Each number is 128 + 32 x the weight over its row's rms, rounded and kept within 0 to 255. Layers, rows and columns count from 0. Numbers have three digits each. The size before them is the row's rms in percent of the matrix's.

# layer 5 attention key, 128x128, rms 0.0506, rows 114-127, columns 0-127
111:097153158117170169084173076087132126144142103141112131181144117178105170164158149139139124139152080135094126106125065145113128127152161177087121141096094135165180112150107157117150123097154104054122045132118107107160096148154049090170139166108189110106131156117119127113132182144125147114117169145098140185044134181161131124112121208119117061182130136126090148176095117101108123170146
090:141124150139128096134093117129158126158112114123145162122126093139114125102111188171132123129188125127156079185147169056133149097141125129183117149160127086114079099109096116174096082208109121155089087122160153136093148180166137129102172141168128136131105101063124168102083075081100131164031129164090165102184139164084096108156103115098127139115158146094138166161135116145160101190059
092:143071116138113163157092153203129110142090166116133153128120070137142133118112084107131135088178188161122154135116089173161140154125124109153127146112122037158132161113224131125123165101143128158105122138095215187092107117105144143079127155129162103127189104182085175087110137150170135143135100170115101110178122109111191119139126086119127164071125123104112074089142052097120139149137
088:124134193093144135081112092101112135129061167106098113117146143141093157124134159127116142101067127122091172137124120129141138113191105158042156136145133108169186134134100123227174146164092169108176090169173134144135118088103097101152144147083118073122124144121125109183115196069079161131102056106149120055103120139141073111095155165132127128117168088146162111163166108146137110146148
083:127164097186106090143075119141164169132124154145153105168119161184130126109069120150082095190143102139081124154072118134089136080150119157131156121161177195131127147120157231080198114060131093146111131126112164100121163169175132099171128164092144095139140128125124124102113136098082136156113163179151169114155153080149062111186177088154120148134106149131160093121097102095121101127160
088:106060122139130124094165159127128129047114142154113149110120147101086148167129118120144114085180062108086102129112160146167075142181107146121063107123156123073088175119100113061142127122104132090106101160139106157154097109117093110162103150167140123062072117129168092120047087173132142100123161153111122153113114175125106147097092122092112130159122043171132056150125099055100129145145
094:176068130137103129121076121161112101098131169149109154169136139171156136119071087156143085180107099141119080086155153195146137123113089109150130111090070138113091134105153130130138136124119112237120163054128119170153107070154093133122126146119128166161110137140137171114179094121169166194137119090155072101093156120085160113156123142174084199108111115157081178108091136094149132082148
095:112085106112128114157163094166095128091136134123117128152140175139169127084096057118125145084107103138125123102164121138130117116074202128178119115144163103142160097128096087214124142137106154100124140079144176124097112082128110145164131117140196077121187109139132129053146151095096191117175190095107077102118133082123119143136167137105122136135154138157103126155169105105222182181065
101:192117128097090076181092107151104085147072158167082127101073162123108116126077108093109078146081178099183116137128203147105138175125085147100122129134135145089120159158134137085162172090175117163147095088073105172145110152134157175085079152161129152123146089120154191119182148155155150079094121100104120111183161068095078134166124140124087143096110096117149105100126121117073132124131
094:168132168106091127110043041112129163118087119139156151137126130098151096164049146124149149165146207136139121166100126119121155195037131116099156105147155119113136088113115137169148107121093180141092168125109120127143159142147181180145150173099102089140085099129163151141152105089132132075118158130122127151068153072119163112120115100092066152200059146110130145166125117149092140132142
092:145088140163168125134135131088176096134063145110106124189099089164173149155140141129151112154160120105078065148100123133160111103138153090128080147124164137135191124105149143111147155158091124189120119115171100087164148147111120179126128164077170099123178136107125102097205129102171161134057112123148127166112160122139216118102109093123143076123094106124098189173123200057109137081128
098:137085141091122134122113079102129127126187119123124155161124162152131154136102109131159113158136115113077120132077203182142118158145211091134116127120102087145129105150073143073140153090164107175215146155162107127183169146112167154128125131072113071128089092157108127148095112092152087086079073130122105117156160125110086123217067074127114120117157123149113091113109173184107172097105
099:198153101093122119148127155140152166162134175176131111156124167095123103152149158177080149089130132148156165132147111104155131169087167112123173090157143147125141162069144126143148098126130135120161135155147145119122175111158115150109105162089142199139110170106075133111118085146182065145119064117157124088196169094084066155124162075134115133079180169118109105103124222151203100133143
097:123114175072126231146067119114148146116071126146138125105145132103068139120073110092128136093148114125115203172203125107124125116164100075135125103067148080085079175070129124143069111090160112177115141079131128144159127070094157116066105106138097159075120126119113162131134100101085056130158138096105073113109098075130145096159156153178120115153105138128137146105106118110153113124131
# layer 5 attention query, 128x128, rms 0.0504, rows 115-127, columns 0-127
092:120134106067134177089145168084068164127143096133145130113138167116138166124138130111067111127173155155134102168104170138119118144188121096112136087077105150124139174082151185107112103110119133119158110153091132150129066132073090082217108055148103099181118113083079135146136119166123116129170139089160127143053141110146079123205141171123129093075092106131092129126152105137170075094152
102:120148106099153101109123171097120114089089079130055103149152107164107138149149103112141179090084079136131142107133118081116100107115090144129150193075126177138070106103172106176171148091118145096106136169121102149123148151100079121164120040094050140097074165124115108110120108201075132097122160154089120129102098114057104104072098145130127140157105090142111110126113174129122077184167
084:114096132117145172152184166134145140122110126089036091137168138095156101164111145214085167137159117159145095131127166131173105174109194120139116125137177126147106126127115160082117118103151112130125177108070127160085129148132146142085129131072129153134148130129119113172150142158168096138054153110152087156142102125119106144138091091140127129151067154145115104097065229150152132100025
083:138146118116111135145135101144152087110081133120137188098122081144109111167120093113153074077143125071166127085088178143111176086175124195105140164142156152145103117133124156096059139149098126115214131133125092184078133111062129137096131092175142124158124126100121113188089092157141113156127117100129069062137130114077148163077150152147131089096128168153126164166101137222140128140178
093:138120138160121125147090121151124126198131149129117175167129121179073140134178111121119095166091118115100095106089118060154129102149129141177165172124094097079152097125126096139089127123142103165040122151177186159104083178150101175126150136132077107154104153091098155187129149170143184194167142092119141147117183113132112118111141181171169111104159181108160094137095208075127150129112
092:113164161098105157085115135108138077098121132105134133085159147124097156107158130089120118122098085119118168110094135099083158121092143131138103082145112154104083059153163148107124112202187129121115169146077094154144137146180118117134112170170049079128145139129162139123068116227139163099133067132125167159106074201131150094069121163075182108169140101098154081100101107104122130119144
099:162154134087097132108147140078157122056128071102095145075159171207103168117160105124099082139154156132089162120123107145157118167053110099115129177091090146127061125087171172105148135091101128190114131140135123171140200151171136098145128155142081137081053179183114113166105109118138181118130113129161106178161127119162099139104092136118113148147131169123095112099055103107095109144122
097:078149143124120107131198076132174107115130130161126100141144084128139168116207128180144145167123107085088096138098082127154141153195152200129176088153176112179123153185086111113077141138132130110133129161141121131101156143164152106144147119111072090167166142157085139127119118111213096149154106164131160064147104069195105090075123095128160110124136080116106131119085172161140097169155
096:098103134041164064141111077144127096130156099107036130071120147085114109113138160105086154110138173141155095141105121132194128060144169171131114135132121131131098115179131164088114159131138129115174071099119074099110166183194104142091132134116134114090094101096128145105154104098145072158153127096150082143140128174122107140142155206083155124065161119139057139098130128132152083113140
092:110160111131117140141078101080069119174180098134144164054092125109129101133134094124127120129096161188135141094080153094127110124123157117129158096198127115182099111109128143170132106174161093154161136189075073122093115119141091149074092115166168192135108119097142147108153102122163088069153143145175172066118127168134096109100134143087134121224069113184158076152099129129134129128143
102:118182051140148161098194201172104115141145115091114159143168090116131112091101125122143148160162135152152105129131063108122093125130114086101148120154181136125128113140147119144148122168152158136136104104080104175105129117156114101124071187150169181166175117158094181106106161165168104170217160092122104129104112161093121109129197134175152092134171148152125122186115154168198176144151
098:125131151116105121130160198161111070132104140069128082093170106134129110110110135140145141122182149152111129130130163159123076207169117101104156162165131131177110121164156176103128118063173146104099135070147161098169067147092092099129124065153114123112096125178106126133141131141074158162115188104111129088164094154122207134108125121119108109117076128128193141160136056129102058112065
097:105056173140129099103172174126110122124187117093094100131133092153138095112084087142089147141142141083089134153142165171175099108106155089111124105132114157122148088089127109138171120112111179151095163104192111124112118152049130130046194171141104081134134139072152114179124084185093160100130108126104133199130131114145073135170107197138186158124161107092177134133140125128179161142125
# layer 5 attention value, 128x128, rms 0.0506, rows 64-104, columns 0-127
092:167220102065131119169137129105112089099093092178152147074104137160117122110121128121159178093142107105069136146082124152145141140116130151156158096161104122121136162121068121098060082109143217139110128129112083132103145131163124178194110133151110122113189137129113144174101138095095193131129118078092190134132132134146105135119127208162087141081088093116180082136113137093095138138183
096:100165061202122144111143085142132134074131091161113130125179159098092076103143067157163177160068092121135089107113132126127134143095159098138126131105175198153156103094119117148166168132207085100128147122102081146137175166141140149117080175152205167081102111128124108124126117072157174185159109137134166169131126146093148148214132156113117172148149163135113107120125140072135122129155
084:136102165104148144127150157163217137176112143133086126021196127135113164136126136108093188106090143138148100158160107114122161121093156096155136137145172156142126161158126117097122148069125152124149108131113211157168148129127123087105155100102170112154089134150141190103075128128166134115090154137194103122189084123123066104077133092155109160107192155139123145106089168058120130100109
094:129104105064142139133107084168123074149149098171111064092137074169108132163111211123130101149177159095189134080112122165106140189114092078137139153130097131168156136145114078074142131163113114102151158188101119114129093147088118188119097158084148117188142123155119130136101093128103139116153105139137154093160096186147121127094060177176169103098195132125147131195109144084158116109142
087:129099167138076039087085142078165111128103182143089092178121100136136147096143147159155121142125143069136115167160076176169148087110174129116026140091105103154179125153153176072182121140126093128155079146129160086093127156119074127094176122118128098145110118104133136128191098071167176095084089140135092114176145100147109129157086100124163111141163151091117164136105113153114132122133
090:125175155080118167157162138150113166111105134141111122093121117168126136180206103137150112135105091157192116149053132090132175126114117082105162150133164192141167126124115113076136149106153171123113108148098183081163104117133129145158129137121112141166243120179186139178108118170077132175115110135118102218138098101105155121142105114148157081125160179145166104127117069120127099118091
106:149171162168130170077106125095118153126151109108112126123098143149171116118118108119133074098127167094095147168089099170109128120123119160070135129096130105091134149085107112127109102067169151124096121140123106160178115139148096160194131189156134171200206062107072122133162118121125112172116038126134164164141111148171138155101123098131137115176121093142142159124220109199158099080163
105:132122152137115136135137101171079158187150142088096121106207169165184110131170159115128132116172080113116124105130113073079117138166155126172206114135148147117116090133132123120130158127114118157139120118136172130075153109099093101104054125173127154186201084133156128177106075160095150187090128150168150165144068171131135134092053155162105085116144103054169138120154151120125166120122
093:087121142200131157127164113121185165095131142174145158121121107114119100081156141085114141135093160115153156108174130108136121146090129096110124167087172094106118146090188154143135128173133116120074164116109118161132123072137105094121102028062127112226067164155149159149088102143132097082089120114149077099112088083110102145134203108173139151117104124141141155092106065096166093121130
097:146147074093146142105149170128125076194114115124114135142120147102117172111124142115127135128121192114089161162143119114113132131132087215169131133098158135145182082145117125080161114199155146121130167130152075127154135202136146161128081112151081136151178148143122137133121093099207110158063131176131114109131192130136128093060130166103080133148145115164172108114147200152138221110093
094:128086118133050108127189101091130187158122063121134101129113158086109130106112115131100155147156134105114123094135125146111092169099089179076130128171088081077096111136148111154040088100088121101090084098161106099062135136094125149127128182173120068117151111114094089077142145124170109154135091124147104141148132104171192146194139145118160116147139135057164125161094146189156080125112
093:135107098152089088129100195109138112113103147136168096164138115081090074139119115108126132143061097116149147165140063103162130123125125108170140171121089086187063155094096090062129132130107116127155115171091170156159164135109174102146088116113129130072218083105138156132075184126095139097084150120154172182155141129129152140147080127064107146170125121154137164153183117182098164137092
097:152164153112112137132199076122111082148152168120110104150140070128165086105095152089161089168122129073155159116061147122147111141100107164135183128109083057146091158141068212132131143117103086096139073126066133143122160181090113147123130150097127094159123150130137112119104100143151165095169117145143088156151129055138104125133123106111069133156102150216161097163156096104136076120173
085:147140146112117173135092167174145124167116096104178097109136093098127102103156197160105079096143168092147104175113149120044174147191148098100181159134192105156100135109144152131133081071123220133147126117114095156152126101115170176142183084106088118083143071137128142123162147091120124169156151142096125116086124122127135145112193150087126154162081116151122162103208084137116120119160
090:102100110142127153146128139115133123114113114092124094089088093157091113113109094190083105174141139144145114173106163138109080179085098176096147098132145116083141150128156106127136087144104117139109107192095088131106114171107131157143055114139154129138063133106110110236118157053121227147091118126163157162128110153131172082081079110112130145137175165191115137181134121149174163162127
100:153117137114108119113101109090041091134134127200152089158158116172163123075129080087168176069166098104118135162152142142115166095064157137138173122112104115071172136117117133151161089100119111108105088142150139123131092119125095150152175111131173159104115116043105151126174130102151092170072089191141128089091144149104137133171204135113119167158149129146130177194149084118125145173089
085:094197133153159162120073112116114063098126149082128089081194161152127119136163135144109134146104138091180150133128138110092110152153131167144105133167188103126156095100151150116122153124096141120090144167117116094095114114081182132111124101094212071093107143118163129104101097130118109153095067094129136172126139120110092142095179095190127058150185065146123138073050104141123069166128
095:115157134156081125134189136096155124099177147093075109115137131231125105117184069152139097137146195121136147109169131156131061103106074077150084154118112109109164143112139087136059144100157194130090109178111141088086151158079134141132121164086092118091149116196119123123123136122112130211141121161146133111094120140126137129154041132148121219139160132162108139103122132123122118107145
094:116139115152049149133126087115092211147074149137153100135144083115193146105103206140185106155130118040129173161157120116179135187172142154125085105075192136102190106128152119152146139118115139130119116153148129110106146114141184133167063079144101134137157109148137089140161188206125145102059141130139122166132137126144150167132178114149154126104094114127125151144140122166122160139185
095:130156111138133111160126149068143143108072124161142166120081160111119119150097107124121193193114130149135153146156077163169094099200126142099115126103104123170121173059138153149169083165095126120141108095151086176104100134111071126116099137235089109154076132119092098091105175188195145129146068108077105153154162138135050102134150122156141106127132102099117133169137109157139088156108
090:102161075166110156148178095154150123163137095072163156131176123095116077090132128155138143133140096051114109122121102110104113141124175088155119157124101141140114096058078123076110109140050110169150121132146102096164228188097132102105153110132175141134091150151187109090079088108065157117141117201144098160134084120133091122095146162139130165112145176100142189148115138110120170113139
095:147106046198147120083149149131156150210114123125103079144100097121079127135081107126138118141148146125036092153092174148081129119147142112085164163133157150120164120187132108135068130152118125155179100156114113173139156167117083184102157134125094124095159128149130137203113157105101113130147106083126173123180108159143154148175071078177135187117154112138165131116145097159155094073150
103:159147090070136133118112088138120093153109073138118139142082129150167175145103113190166115122134112066118113157047157119093165126101146137147118139130122114155100108062028094094112136119095129151155171187080096191157174121163180124187097135094097135164136136139116083130103088075102155143125123140162155207193155135126148103103063146139086118113125112137139155156151106171149090126150
096:140115076146135141116134150118131162160072123119120115113130160120108140168134142132122152136162141099134065103126128140085133059111147125139193145127121135116073098143103084130094154080165133121143154132076074216134133117163114121114161154100064141112096134230156101120072152159186091174087122130179158217085097128108201116111118157185088154126201123132126106116106157152153120120116
088:098137124171119080146151073104045111114140125185100104147138125126151154111140094129151131133173107102057137076112166107115158128126091111080139201138092130116165128129084101099131148101120093154184136208146141169171111129184145136157155091099072072110074141125111106147148155160138149081125157114082134119133104152161111119148093096115114089180109148084040085125144093172073155148081
094:112168195098148094112196129091090114130115122124145069085086098087150115143127191130124143086163113110122179136120125135154140143121165119118112123143132165092146156044090096140152142121072113101144118134117073204141193167122167138157064097168130087140133123156127058098090111113101079130129135045141185150136143092120124106121152080099116130171133084159108141156180163182116159099168
092:150110090089125091159107114093092172107115129157153168197051124130158149106116100163113129151170161174179166162137101137122104168147126109084063122138133076129133123120100146167133092173144157089170135106121071148146162089070138097174138081100092113175140073087078107178144164107168058087115093106113060078119096118117180108083130098135141149093103162095107117150138155140085103118108
094:128098119114080122130136172144164100122140202088119162178157133152117131094156155114162149204104196121113129095103123118131203186090085126085138137164087127185170157144154158141135145156081122108126142141136166122126143136142188115095171078151139138089189185142070120115187160074158130106178164155118126126138127130132110098153139094190119116165045130089132156148171108085088130086105
099:078093081081090150124106083157120098206165108143137096133148133114096122140154144149103165163174108151218120150209197102191108132081104135134161118099114084147136144114128088172095114130140109107120097119136085135119148104136153152167142126159160122118117112128146138074137070207099129182099080180161071126140111159087104083101132154084145157112083117122124127121126132102204111128182
099:136122079145144169085142090077094150112139152141114145113089112120167113149070134137087177109133127095064118109095135130169145138148131117108118162094119138175175153187134115133120097153175183134138140097099117195177109120184099089147130132158110158152101107140134166123173176106102092076127143066065144047105127133130169095153094207091092126194139179106185144052126124123152128137122
099:088203116161100115090102113174144111109104139170049147144080129149093148106117097134099124208080107106129125206186143100169110164154067076105036108144158116104102095118099118072107175114077077115109133127133149184151086128093122133127148132138101153096125109089128153122137136174113099108125143144175092140095163144125066122135090116137173120153096098125149078102118134160058129140150
090:123092087100165068099151090189114152121113160149115161177138106146100075114127102141198194128168093116093111175162189113154149073169124122130158150104126152105160074173136152121114136179107089138141157130117204116110196122127138100147155134123194183123173111133090162086108072159127093111125144131122091118095099127142106115208095147191135110165136143150167158122127117098163096142069
100:144083079129114174122130196158133169101136173171150094174086166157100106138122116142112143114138156115108069061128155097140122183090064134154142117167133174127087108100109115108158126119097146127121143117132149210166099114112086065115139108206137213128064146119148120143171179111083146148138141118142131131083193105100111094148088157129127187099152088075133124116096098157071119120142
096:111176164108145195154136160148159159168136140107099136117168145093132093092111101155145066102097134143102141132097106099179158142132133082143171156136152126115107190191172126115080117154069181142189109168113101131156158161146111115132139163192099085133186084148107147184190119133128151067124089158157138138080106119110152087076178149113105201105128100116092144130164071136157113147181
088:201070133134154174147131110146144162102072155147208127113144164110081132200160128142130114159126098145110104161152063166136112155156158086203123123108114116134136171163161100095148131076133126109131141134087142226110124147183064144076141172142119126124126149154149125125142082122151111068126140102136105162089147120129076117164117143170129118141071115156146170052082144134168191131134
094:093108140187184146141114193152110127153076125206076096135076061122190185180158079145121096135067087125116127181146129195154123124148105126122112125136072087131127116093102143177131160109109117136123096115094143075104102135100065125137153179104118139127109213139158154107187132141139063073145099125118127144142148120151103161125139129103115142138099092127107114149107118091100049158156
103:147140100111110138130143166118142135088103090129165173151069110194104161126159083157120111148122113139162101145068149126129159078175172119096158142087183125128143159090084168126153142191079077127083145127118173156071037152121115086169145148132106139084084165123095141192157096166140111119146076081149122094147125144156144079137112132062109189160158142095116144169198130141102151135128
094:113149124071104092133115172175173176131103144089097094148149207134084161109113145076171172113123136142041130081154166114077094085105133105122091126153107139119166075178089145144167078123098109128100123075141105131145082090076113137113092136106197133149106087098147112134141148161096116086085175112098172114146120113146129105116134135142090187109083136160148139121075103174146042132145
081:139139116105073167120158122110094145165080147149152139160143195145148146107112118143132211125118168154098156101135114129073147145169130108171096119120102126102179107107123092128143132102080155168095111166107128188166138121120149154171119135127124145157124150107159133167085167165134167168152052184091153068133078139168091083114080111079062157199070118102083181150194141127148123155123
097:121137142137104187088105164156096088098067116103166154142160087171153147188153119088134115133110142145192189193149107138130060055133172122075142111107162125115163138167117090130073120129151136140054129079131113175120090111170109114093146068178161125099112094158155112115125110196125137141145119152141140168126206133097132132134138134091102108163072122168178109136109108177120162087091
099:148167103158107092112096161146090179201080161116110068108145185120200143111118109116095140183094088147102120133130124091114124132102203138082191153120174129094183053114155092154091140100190149123100138091110112104113130169129096123143182136115109163107105118117161136138123153141086175130135145108138161157097129099093107097113156062093126188073130130205070159106164129135128104117133
# layer 5 attention output (transposed), 128x128, rms 0.0625, rows 64-104, columns 0-127
092:041126093145095107105126142102189158097140120114117164103156097108148113083101119121105169126113107140139105126106158110169151136086122137103097140093137204090147093140163049166080146148079140134089106114072122185112132134103097183183108152080042131086085118140149134114088111170112135130104124154137158171104073112104166113100120150091216162125124094143097122127136118146185135195160
101:179087136173162094104127107147196100066124137166111120147102119157070125151083132130138102164113066175083091172164080120152154091146142139170147129125112099162078148112163146140088187123123197103090211074132151132181127114155070137104114136162125135124119111179129119138168109117136096112119132139139085119139160119117124119119190100161113181069070107182095109120115147170121114171199
093:117163082091173113114166115109172124162179140179157174127136120132107110148136096109159126107174158094129107112118121232097182143095151122116159076153107120205123119129147153150118147172139124141137102147090119144129074117213139097120151097164108160120149119081103147106142133132143069027146126138108096124101195150161072155159155167138117096134149134101097124075085066125154139069101
090:115166082098133153149113158122169149136142104164081178133179106117150170102230075118163186136085095159139169116134069145116123084115099163144101110079126139146128125192109154142118140151125157134179124131133131116118054158133108141073158187133106120125077120154063121110175096095147179167170126137123120075139104157133111167122136089123208150086175150094104126140160127113179119062134
083:102156163067101136143114185126106171147119098106101104111101111185150174114121168114106126131157143136134160185166111202075137166100151161141134102161106091164141127121150201093117125142165199133178153167142048115174128088119207100079112166149134122102128156166142089112131157171070180154129163140118077115139103142109114125124113090114144079121104065128120135157153131153142138127041
091:138103063099150104172108150152159136108094144183117137142127103114119155141096144071117177144104154144165124087121098147135184124113099128207169152101161091160117148148060134128101086147094169143140117123170124148106155118163053018141196079136093136148124070158161132157127138147118132114147189139113091069118157159094081133159154128082143143138096105095188141141067089113165145131137
106:135136178084074138110108148141062146058102122077143112064136159101134111146148160103085154111074111109116097167154107093165105085103086151132084110097117161149075110080114083107133123129111163174104124114141105119148180099096051069132099140165147135142093132164139148147115120193056194126159137141139090116116156107092171111098080191107144144130114159135156168128077190175133109128096
106:117089115093148170160094109150126143091139210099109219145084134170073111114152116098116115132087162118123092147132094127104097144111147140161188113159104128172136116161117081107054100141138163163062101115137136152103062160169083071086155200142172133112133101139119151138156097132163089084157175182101088098069124141108126138079125170111130110096107163112150131099081139085134113134092
101:133174133129171089103094145122106135173127148114182145153104177097114110186117140131125182156143157119122170101124131113131117082106164106152179110141074075128087110146134139094170048132131152136111098160126152093090138117156188140149170064184091114172170087139147109115175124088164096043142111178092105094147090115126141119151139149142106071138164059135093155137082114170143098056164
100:124120140151148179160083132145149127153131073072152100091136090127181099113175156103142113156118120137149112136099137073139096095150115127108178118149127134126096113084162140206109140132104082127163103124130130179203097123112101132080094210120166082107071145133107094109062145119132210133092124087206151138116097146174139140126132138110080139149128182078168172209099108087126133126115
096:127164217143170149119169164156149108133102163121158088052128112148157161139138097151141114131106191145097139114144111104159054102104079119085115103140167153096143228124147175139105157086083156155109115102161124087097150120132150122100117147127121193114083151136137151186105122197111109162133124160107167100121114081100141079116077117199114135128107161103117157086133155113074200120120
089:125117105145070056105122108125132121107131070138098149141140138118118166146158178092120061082115097140132117180102136148178154145133135151154149187161099136116114110096163162128194146137130168099149145101103052138127115138119171138163195152063127154131105175102135144116154168140129103092073179091194146073139125165144079123149151191147109100108105065111099117035085155130101142155105
094:111206149075122140108109097126136102146098122200167111093161099126081104149138130184111119163101120163084129142122109187130134081125154094191125130131147099154083163162102183061145086113118184160108150164074126135180167138109137101125118112124084129126137147126142130086080153160163168170102169148165112144152109100127196169085126176135085129092113047105098147114130117114207163101096
091:076106117094105128160143169152081096106110103045138124182192093126177130128170137130100128134164097147071086087095126117125136140141160166092141138092152103145102103132139019122148120102144117169123124194125146100130145160081077113163073123115113144128109116050138161139048151138109176164093085150123130166152140079102171098164088144146146148175092108087102173150097147107103139144108
097:037140142138167154103111147117162153144152094147133140141118150106119126163166134126092108143127038111131171161112171165115161124130091069124132120138156182088148083143088170073117185086102079160182150110083178084138135089118140163135144152115138129119171127163113150087120151124112176120190153101179162089131110153106139084169135100101115204101124151060098137095118151176059114157158
108:056133089081118125156137099079145119083153147107166103147143121144159143140108159086167051106082125120087124175161128092106132148112130159124080088140098139082133085117113088128109069107176189137144127142104108124190165054185115147158096132147119111091138135109162126166058136136083152107136116119060126067144126052117154146071101135080107149140063167169111127139163121155132154157095
092:151069140103075135115153129107147108122142125130139119191087181106169142139103130177196131211141138114154170101101167166106116112163130152108167109075095173126112073154133139099155102133144128109115135111158145196091116150176142091107129143174159132166146072079140183088148136099098120067067194154129040115107095098072142179146103111145138162089097144135116172081131147144143126117126
096:158134157093144104134143132122158123098115098129146164130117162106139133092107141117121160113140197086105178185099112182127106082124079096139161139127121124193140143107083124157135176112114058140197188105076134074116125113088078179047125121099143177117071116083136131102136139219121111155128125121123118125127139129108070147069137144095166153137037129100147147108133186100120157184119
096:125116122131144151135125107119137137057088106066117128133124159121138071085092171127105134092120155119097163168105088124091137163173155121145177095100130113182098145152135077099074136130149167151098144153118117116125147093105247090091160156175094162109173150113227135164128100120125107125150155112170103114087151140125163076191098161143143100130142086076089135143092084147152177136178
098:115135157126094070139120130099077117117123162105106119078092122065160141082110095131167131082111139141180202092117144121134130195133134090092138188115130190104111161090179212115098104096106170148146146143154100130151206151162179179125136169161173145190177148163126095121126133136104143124148155057127136109091107124139153134123159162172163107153138107148093125120207144149135085091154
100:089125112135149115148158120119189109107080167117098200124091116171086086166120104170093114180106116098079113125129099207108109139156130118147197061127178176151074161164185125154128151102164132098102172138110127101078133160177075178126140169158096190127142161179100089121165109132139144132106082138138099099153137126115146169143159112157110077126109145069129075082096109159127148104090
086:132141183097146095087152102138125209153146108112091107052153130105088126131160116100151178106127138128127109064163156107139045088085131131139121083147119105183114139156151102107120174133116106101139141138143156080132099098107114112152125135135186195076099155135134149139134076128156138182107124135167151093120164113171109138128094140119178144038118057120121124073113191069082152182155
100:099128115122072112103107148116146181094138110128073145130148127158097121180171123125138132151117065136117136153084097142144127113105111129149088170079193194121120141138176057157086157143079144132138129153111130142112137127109060132131168123119089081130110198215140177082132173125137179174154136157167102112122115125062189166127094160147112136095141140112116092080107161092198148085181
099:175114134141110131074121105097146125115159186112080178116122119117151177134095057092186205103130115117148128106139134116161092082115107123159126142103186149145119165136157110154105149141147051086162121114137128114124101115153054065127140130084169089070136124129099107149102151179156103146056091127105120067146178086166119157151145169110100162083137166141146081098052151115108121103171
091:108101152109138124143149091109135140162109154153134180182147154146118127120126154076190154125133144118149117138191133069094133185093143092180127167123152104063178142159119038148144153153167144104212133091187105066129151135114179132120138132116171104147117210168146152119101140121170170149175107130132170146181113095162155102139081116063080108144123131167119093073157137087144121143120
096:128160149143080129123124188122139132140149119111127127093134155123152088134142139174083086139096113143133099153146116102166135100153132100137141154060123178145163105124161058155113140135146074161130150109088044102111137112161170083092058167145124103169170075137126180110171146124129106112153104033205158171123105095072189113130081167129123114124154140082088095084119136097130172107184
099:092156100139133112177146160100100178091159081087163070097121139135149152106133150143113168116162140098147163147164130101131139092131110140103077170126198108081128163102113129155148111139065064147109111164142097158118186134128146193138105054143150061144104156105141080156077189130111182150102083094089141139103113144085178076135130105163127054150144125104130127115124173154066132095178
091:160141137145119103158111161111071081152124054119120053127148131183089129139173129178125105170148151184143182169116117153094155127123149137118112125159075109103114167130139085193074097105139132149093154128200171120177076177143156197148090166101149118115083101135155094129105149130135206125149118151152148169139152129150131121144125095131124100081134061139060174177115122096121121135070
099:190144112145216133098126147106151092181124135080163124125140102130154092129147146131134049108130096149089108223057070158070081109087133148080147129143106122122105106150103156125088103054108134111115172165103086128142145137118085118093112120107145098157119101068137105207080137084145097119147153148139149128170113071099122105155125153144118124157074149099156169132164159095142103142175
101:116159115146092076151124095193080132169123145162156169140181121110157163114140121078105149150151115129122089104189157077123124128085146141152113136148137155138157059104125079150120133151129111122118089128166080142101107126054122091192090093076155130101146165156098115163084096107114118123185137098088112179137135144210133141105156058112112164133162088131105188190090105180105114138191
094:192096202175118083136118119096098134128142088067125121125104140137148092095133170134119096114137099091162175161152123149099101149131112095092122094105139133119132226085142166157166129161087114064161182120140087107123112209097159165085191038129120108137093119094159120120159087112137128125123103128207118165153124123124114153125083141072136076112099091121146150117171099121173103123141
089:205151146143085150145135092093125182130107076128141116100076092144112161129143141119144116144077173136118130123093110084108116101107189161172127158196120080213117128125127172168120089149107121012055162125181112149089142128129115147142160086104113143110107149163168106116182110088147106112141102170152145114207118099128100148127139100078076101066107128143123117151155094128148128117130
095:120109086179136090125123092123072089134153140081069123141137108137152141159120114076122085123123044095159165176121145168101106171160126161117111170106141195096171173096080071200132174160109062098115125161147128094118065114144133156175118117089182119154161134119113095110178086136109090142152134107114136119169130125206114139086129116103134129106110071148125127172114109120117136138218
096:078130069112201115144098107116113152182090129084165136103157125158119105156108121136110167134119161099150100163154189148167115118114149137133087100142080145159112153095084112109124112101103073125133094175155115123144125096068108127141143119116136141077079092088065164141163151113142176170112118082175104191127145120144107133163122164053157175080135047159133155178073146141115095154055
088:090160102152117145078091147110116145163100173127108113095198093122155164074083120099129100110173103145159149133105151121147125109155112173166071153115094128175121136105125188181149139178149107090115157101124120131110081091102115150161157160092154110107110080129086165185089169144121048083132173187129048163192120106188153165148137129147138152147159099146113097150159068178150138146117
104:171118140120170100091064128142024136128136114112156096115086175096132131118124160176164157088119149070186150082146145147106114098145157106097062152078135125119123142085129161071164119091172154087191133128043126135103112101118146049110145091159126117107131131134150115175144095099121139141117135064139131150127095135081092206111085098155124152097137100146128101086117101124189143100147
102:153139132105105129148056077073093109110091150167085133105145134145149137095141160130121077121197110125176128129176153095128173172070127127178149180151127139077157140073121194152111105111151155114187094161067091144087203135143112121168074076114151098111153135166118091124110163115133151113146101109184107085121195178075106107182124099108129174108078126150117118133144153121153107133161
092:165144107128151178198198178170168129149172180118119121069156081148174113111167129119156154142080176149137169101125147107117090125190131112117158138156114167150129118094100191116148164123095030130129125156106112141085143153132181155151098084144152135110184130200143185075128066069152148126183109144092113131123127152155111095086148111130109111106137127189097168107102139120127146154130
089:149163100100135137159137102138077130113096152117096177162098085087093131110153095114087117066090151098134173115134067083144100152157117120090148135162092147090118125161104096174119169098152102165187105154066141122156137121165123112123089082160156144123125174190162110118026163127186125142198159106161122120102165139149167124140165177101134089192104089119067139118131142116110127191163
095:148121146118099122113131160147108141167194095130168156160126137095137109094123136119146050115125130196128137110112116135169107150150093050119138113100121087138055125121148076164122113108110144083131166128086132164152117089110096108106106108090186096123237097113166154121176142109058108154103171109153095071138157075150109085144101175171151167168168185148149204128113129128147143125109
106:144114096126135169106164112147142153127158161092145144138102132139059087129058140108160107119146069104105106147136127150171113125142125147154116070140104102151076108135153112083118185129150134099124152118124120146115132112149124057108076135174144109090156094058217105134081076125123076149105135137093073085066146088179157126153127177133115116120137099148170112117034146090114114194196